config.toml
n_kv_head = 8
norm_place = "post"
rope_fraction = 0.5
parallel_block = false
extras = ["local attention windows", "paired heads", "exclusive self-attention", "value embeddings", "a smear gate", "capped logits"]
init_std_qkv = 0.0159
init_std_o = 0.0
beta2 = 0.99
lr_head = 0.016
decay_fraction = 0.557
seq_len = 512
Each number is 128 + 32 x the weight over the matrix's rms, rounded and kept within 0 to 255. Layers, rows and columns count from 0.

# layer 4 MLP up, 2048x512, rms 0.0346, rows 974-1020, columns 288-319
[[166 116  71  81 152 131 108 140  43 186 108 162 111 126 133 114 138  94 127  98 170 154 159 174 121 139 155 123 212  92 137 113]
 [ 65 118 102 142  89 140 154 117 152 120 114 160 145 103 143 115 163 164 146 151 218 100 158 129 104 133  91  85 179 160  99 145]
 [144 111  99 127 140 115  91 161 111 112 123  95 127 108 126 163 126 161  98 154 139 142 135 147 117  80 139 101 141 113 150 131]
 [123 161 125 134  85 118 111 143 105 205 127 144 128 116 189 128 109 179 126 109 109 137 133  73 149 137 108 134 127 138 108 148]
 [ 69 149 122 145 120  88 126 130 145 205 141 175 184  69 153 121 121 177 166 106  68 133 180 125 100 107 145 130 102 126 102  41]
 [ 98 108 137  88 105  72 129 149 124 120 109 135 148  85 121 150 159 147 165  66 136 125 155  77 149 111 110 128 132 149  70 116]
 [108 145 126  78 112 119 142  98 156 113 103 140  99 157 114 137 125 149 116 125 113 148  63 117 107 103 120 118 160 195  96 101]
 [117 157 137 146  87 123 104 132 128 164  87 154 143 142 186 147 145 148 120  69 130 141 111 123 139  68 105  95 165 106 123  97]
 [183  96  92  99 129 100 154 134  95 134 139 134 169  80 130  70 107 118 166 255 140 145 153 100 131  82  87 129  95 128 128  61]
 [ 87 138 142 129 152 115 158 171 101 120  68 110 135  76 146 184 105 107  69 121 130 111  65 173 140 132 105  93 136 126 136 127]
 [ 69 115 133 146 110  54 141 108 105 117  77 155 142 127 177 214  94 165  45 206 113 190 119 119 117 151  91  98  74 102  84 106]
 [ 93  46 100 102  91  86 130 122 178 121 127 171 148  86  95 132 130 161 180  65 125  66  76 135  52  72  88 117 179 111 167 144]
 [ 92  98 121 144 143  97 193 107 127 114 111 187 113  85 158 125 127 218 173 125  96 144 129 174  55 158 140 106 190 213 137 153]
 [ 61 127 126 122  96 140 157 144 114 176 109  96 152 109 174 136  99 185 155 113 171 154  93  84 112 107 143 101 111 152 135 164]
 [116 110  97  93 139 166 189 113 130 120 134 122 149 105  51 140 168 138 100 122 110 106 179 135 100  80  97 114 119 153 120  97]
 [ 85 143  64 128  45  71 123 183  90 203 112 212 161 140 137 166 100 193 142 138 142 159 151 155 100 162  78 157 163 138 130  87]
 [173 137  82 101  73 183  73 168 108 140  72 127  97 184 106 139 113 137 148 147 144 116 155 161  88 166 177  67  89 129 146 138]
 [105 194 123 145 144 136  64 108 167 142 102 126 135 137 135 149 132 127 144 114 132  85 164 159 131 174 129 134 108 112 134 168]
 [ 71 108 142 150 119 146 130 119 101 217 130 136 125 150 166 145 159 133 180 168 173 144  59 202 139 177 116  69 126 131  83 185]
 [140 113 140  82 174 132 152 113 221 119 133 121  97 126 101 202 126 165 122  79 122 154  56 119 108  98 146  58 113 108 140  85]
 [130  78 142 150 100 100 186 232 140 143  84 153 125 124 175 157  45 167 202 149 142 112 137 137 101 106 148 118 191 151 124 183]
 [ 82 103 130  85 129 189 105 150 137 184 115 150 156 122 144 172 192 137 153 162 165 177 112 145 101 205 138  95 131 167 123 132]
 [149 102 142 115  98 133 138 115  97 121  92 171 116 106 154 131 109 103 145 145  81 149 156  76 111 146 170 138 134 188 116 130]
 [120  96  95 133  92 138 123 154  88 165 107 189 155 135 114 126 164 142  71 135  83 173  72  86  98 165  71 131 104 130  98  93]
 [121 142  86 111 127  96  87 152 112 142  82 123 173  81 130 117  97 125 162 148  83 140 129 112 143  81 175 122  77 120 128 139]
 [176  89 104  69  71  93 118 110 101 135  82 110 103 173 124 165 111 132  59 170 138 107 135 151 131  56 155  96  92 134 131  93]
 [142 158 108  97 148 184 132 122  81 166 112 142 136 159 171 124 116 128 101  58 150 119  81 142 117 129 128 126 120 129 109 113]
 [126 139  89 110 120 150 174 124 134 137 150 141 130 121 100  96  99 149 157 165 127 156 109  91 148 122 136 139 138 193 126 161]
 [117 113  96 132 132  95 146 137 158 157 142 136 127 152 148 110 153 147 169 111 136 118 120 165 113 174 135  95 171 157 137  95]
 [134 173 117 149  85 112 169  96 175  74 124 191 144 131 152 129 156 192 167 153 137 162 146 119 114 116 185 152 130 137 120 151]
 [142  76  76 183 153  97  98 123 137 136 120 159 109 130 102 100 103 149 123 124 172 195  38 134 117 133 149 161 129 102 125 155]
 [143 133  88 143 126 140 150 204 120 132 173 154 168 133 135 101 145  86 123 152 107 128 153 146 100 134 148 128  92 192 119 155]
 [119 122 149  53 165 138 106 187 155  81 140 133 121 137 100  90  94 108 151 147  74  83  21 119 138  80 121 120 168 154 105 105]
 [ 67 139 109 155 112 106 148 136 154  99 112 157  97 143 143 143  91 195 198 159 164 119 107 118  65 116 141 131 174 143 156 109]
 [177 161 149  90 168  85 102 192 154 142 156 182  70 147 161 133  96 127 112 112 158 134 113 147  88 120 121  83 111 127 137  83]
 [149 154 137 134 126 172 123 146 179 147 127 151 133 137 189 142  88 202 129 162 153 134 126 143 138 174 155 156 100 148 128 155]
 [ 75 120 136 154 107 147 181 105 161 137 119 156 113  64 136  72 163 154  95 142 130 129  68 139 115 150 146 115 130 134  52 182]
 [112 150  96 153  89 132 157  95 115 115 106 134 120 108 119  85 133 213 105 178  98 150 105 139 118  99 128 125 130 140 124 217]
 [ 95 123 137 144 132  99  72 146 125 112 151 105 169  98 123 160 168 119  94 147 163 137 151  82 126 127 131 142 147 149  92 129]
 [ 90  90 166 112  96 157 156 156 119 152 107 133  98 109 145  85 164 153 133 125  56 111 103 116 100 116 128 118 112 111  81 102]
 [ 89 203 134  89 106 104 132  82  98 139  77 145 155  69  70 123 141 142 110 116 137 184 171 103 124 166 105 172 115 111  92 124]
 [ 49 137 110 100 102 151 179 158 132 242 158 133 125 107  90 130 168 150 163 143 116 147 140 105 111  54 116  55 119 124 153 122]
 [ 87 124  90  88 120 162 181 139 143 101  96  98 155  96 153 191 104 121 120 164 194 148 169 139 122 120 135 115 192 186 140 154]
 [159 139 140 140 213 143 138  94 120 122 148 150 111 139 172 102 203 125  94 104  58 148 125 120 105  76 157  75 133 163 111  96]
 [149  72 153 134 124 149 128 100 145 179 125 135 128  83 132 145 131 193 144 164 120 102  90 161  96 138 110 183 114 135 118 130]
 [134 130 104 116 127  97 130 118  86 127 136 106 138  99 106 131 102 118 197 113 116 100 151 152 109 152 210 147 118 136  80 173]
 [120  94 122 127 134 113 119 121 142 145 166 184 145  82 113 126 163 142  99 131  63 152 132 167  90  88 111 118  93 145  40 126]]
# layer 4 MLP down (transposed), 2048x512, rms 0.0251, rows 974-1019, columns 288-319
[[ 93 137 151 125 124 123  95 134 165 145 154 109 115  85 137 120 142  72 139 147 103 128 177  91 115  80  86 107 111 103 134  43]
 [187 151  75 156 157 165  75  99  91 119 155 151 151 143 126 109 127 114 109 108 102 174 159 107 164 162 112 104 143 161  49 171]
 [117  95 132 159  60 162 128 117 168 152 109  87 134  79 148  90 139 130 104 187  91 143 105 129 164 139 180  97 103 141 131 152]
 [154  65 103 120 103  75 138  78 116  76  98 124 151  99  99  71 111 114 127 133 219  95 144 152 178  98  72 127 108 191 177 172]
 [151 121 112 127  86 112 130 149 109 136 148 125  93 150 138 152 108 150  93 117  95 130 132 161 148 101 166  91 128  85 141  75]
 [144 165  55 129 126 122 140 122  91  79 160 173 119 190 120 114  78 122 159  94 129 110 115 139  96 206 190 113 107 170 165 116]
 [113 103 107 143 163 136 132 142  76 103 166 129 160 144 117 139 160 111 155 120 187 150 167 166 131 120 138 156  91 113 103 125]
 [ 82 121 172 135 135  97 195 109 133 182 149 202 142 103 103  50  79 141 141 102 170 163 139 121 138 117 154 146 126 137  85 143]
 [169  77 141 132 154 175 127 114 113 148  80 160  90 141 149 185  81 138 162 225 114 134 105  74  61 143 112  16 131 190 207 118]
 [101 145 137 138 115 164 119 152 184 105 140 122 128 132 129 192  70 133 126 103 137 139 133 142 190 142 102 120 147 139 132 137]
 [113  95 103 130 112  50 131  66 156 139 158 143 107 131 133 107 101 141 114 135 210 152 104 159  96 108 161 152  98  90  67 118]
 [116 115 131 160 168  92 172 143 114 124 125 144  99 156  71 107 101 113 132 115  97  87 153 138 151 126 157 159 127 120 156 125]
 [140 164 170 162  84 109 132 111 123 133 121  96  73 107 152  85 134 139 123 133  90 149 109 110 136  95  79 120 155 112 147  91]
 [106 114 166 181 102 150 128 151 129 145  69  99 161  52 133  91 180 125  86 112 117 139 176 159 129 169  62 158  93 140 133 129]
 [202 139 143 128 206  97 155 116 162  98 121 134 108  96 167 118 173 106 134 150  85 141 129 126 165 134  87 211 105 140 159 117]
 [124  72 122 152 116 144 106 133 141 111 112 125 138 134 107 134 160  86 114 109 118 174 164 129 108  59 151 110 152  91  60  87]
 [171 141 132 118 105  97  95 112  98 113 143  54 162 119 107  98 135 115 100 171 168 118 127  70 172  77 138 154 173 118 141  86]
 [139 127 144 119 154 105 150 151 123 121 116 132 134 122 109 151 159 149  96 158 150 159 145 128 137 126 142  85 143 128 128 158]
 [ 36  73 124 111 106 155 178 162  81 157 116 140 180  79 156  86 142  77 171 163 163 190 129 168 120 109  98  50 139 161 151 147]
 [180  96 136  92  59 116 186 101 171  84 148 187  84 165 127 203 105 123 129 116 182 184  74  90 136 161  66  96 157 122 123 148]
 [147 130 126 166 158 153 189 146 174 135 134 175 157 177 124 109 120 136  98 102 113 126 136 124 185 108 175 173 101 111 127 119]
 [ 80 134 154 108  82 117 160 176 109 154  82 100 124 163 111 105 159 107 153 111  88  90 161 114 208 193  79 128 171 148 138 193]
 [156 161 125 105 198 149 134 139 108  91 151 161 178  78 118 117 111 103  87 149 126 153 110 133 129 165 121 159 118 137 137 119]
 [104  78 145 162  99 132 153 132 116 117 132 155  80 138  52 112  84  79  88 128 110 149 171 134 103  93 139  93 134 127  94 121]
 [166 184 148 141 115 159 156 163 130  49 165  98  64 142 128 124 108 186 126 120 132  72 126 125 156 145 137  88 148 164 159  77]
 [ 99  74  92 137 102  67 162  93 125 116 140  74 171 149 144 126 172 131  91 126 152 144  95 132 179 120 102 161 109 165 185  52]
 [ 98 154 151 129 123 114 118 131  83 183 148  81 153 108 148 166 196  89  65 146 110 146 147 160 208 181 118 136 129 135 108 156]
 [ 68 153 128 122 101 134 119 152  97 178 115 209 124  94 102 127 180 188 105 125 137 150 129 120  74 107 121 180  71 168  76 118]
 [131 121 152 122 124 114 120 118 143 141 173 149 103 108 162 131 108 152  82 105 144 121  85 110 133 155 142 137 125 111 136 123]
 [146  89  83 128 142 117 165 159 130 155 119 154 146 102 117 129 130 102 128  99 111 103 123  72 132 166  68 124  85 108 102  92]
 [128 162  85 120  89 108 173 112 147 149 149  96 157 116 189 172 128 139 141 121 123 162 127  97 187 128 124 158  91 140  95 147]
 [112 107  93 120 168  72 159 121 130 124 161 135  89  65  92 173 202 117 118 106  65 137 141 149 156 107 131 192 129  47  95 150]
 [121 135  60 129 172 117 141 125 152 159  93 117  85 181 134 126 108 107 184 163  86  91 110 167 155 158 117 152 147  71 115  81]
 [109  76  92 144 118 112 129 123 127 149 120 150 151  86 132 130  90 145 136 125  96 127 128 170 149 135 103  67  85 181  73 150]
 [ 87 114  87 150 133  97 109 129 129 109 161 139 219 141 123 107 171 159 186  90 143  88 149 160  98  98  83 117 194 140  65 194]
 [ 83 130 141 105 111 131 196 108  99 147  85 150 142 104 114 114 165 178  90 166 153  93 165 150 144 133 116  51 112 127 146 150]
 [150  95 154 153  95 121 137 144 111 156 222 165 211 175 127 144 126 118 141 162 166 113 148 125 155 166 158  93 115 178  99 166]
 [129 175 104 153 129 140 121 116 150 133 109  65 134 157 182 130 125 168 136 142 105 153 161 109 136  58 165 131 130  68 133 171]
 [100  97 140  88 144 143 146 126 131 151  98 157 126 105 147 149 109 178 132 134 138 129 121 136 132 134 103  80 155 153  91 123]
 [ 98 140 107 137 145  95 150  64 114 109 153 168 161 163 135 162  84 138 159 141 143 159 107  89 100 135 113  82 119 100 161 130]
 [115 149 153 106 102 150 129 116  58 140  97 100  78 117  71 163 108 120  79 119  87 120 101 169 161 126 159 111 142 114 103 180]
 [135 126 143 131 175  85 160 154  93 142 102 110 141 180 104 108 175 136 152 106 122 112 135 146 108 102 140 116  86 111  82 114]
 [121  91 104 127 112 137 185 174 200 104 115 149 104 124 170 162  98 150 122 119 119 149 164 171  58 122 122 136 129 136 113 140]
 [118  66 151 125 138  84 186 164 171 109 124 129  80 105 118 130 106  94 122 124 135  85 126 164 100 114 124  99 165 133 139 102]
 [170  93  59 107 106 111 103 155 110 108 190 167 109 138 134 116 179 134 105 123 172 104 108 163 114 138 131 138 174 173 155 131]
 [ 87 131 136 135  86 174 115 135 158 141 135 102 172 142 114 129 142 137 108 165  93 117  99 121 134 115  85 158 117 106 119 139]]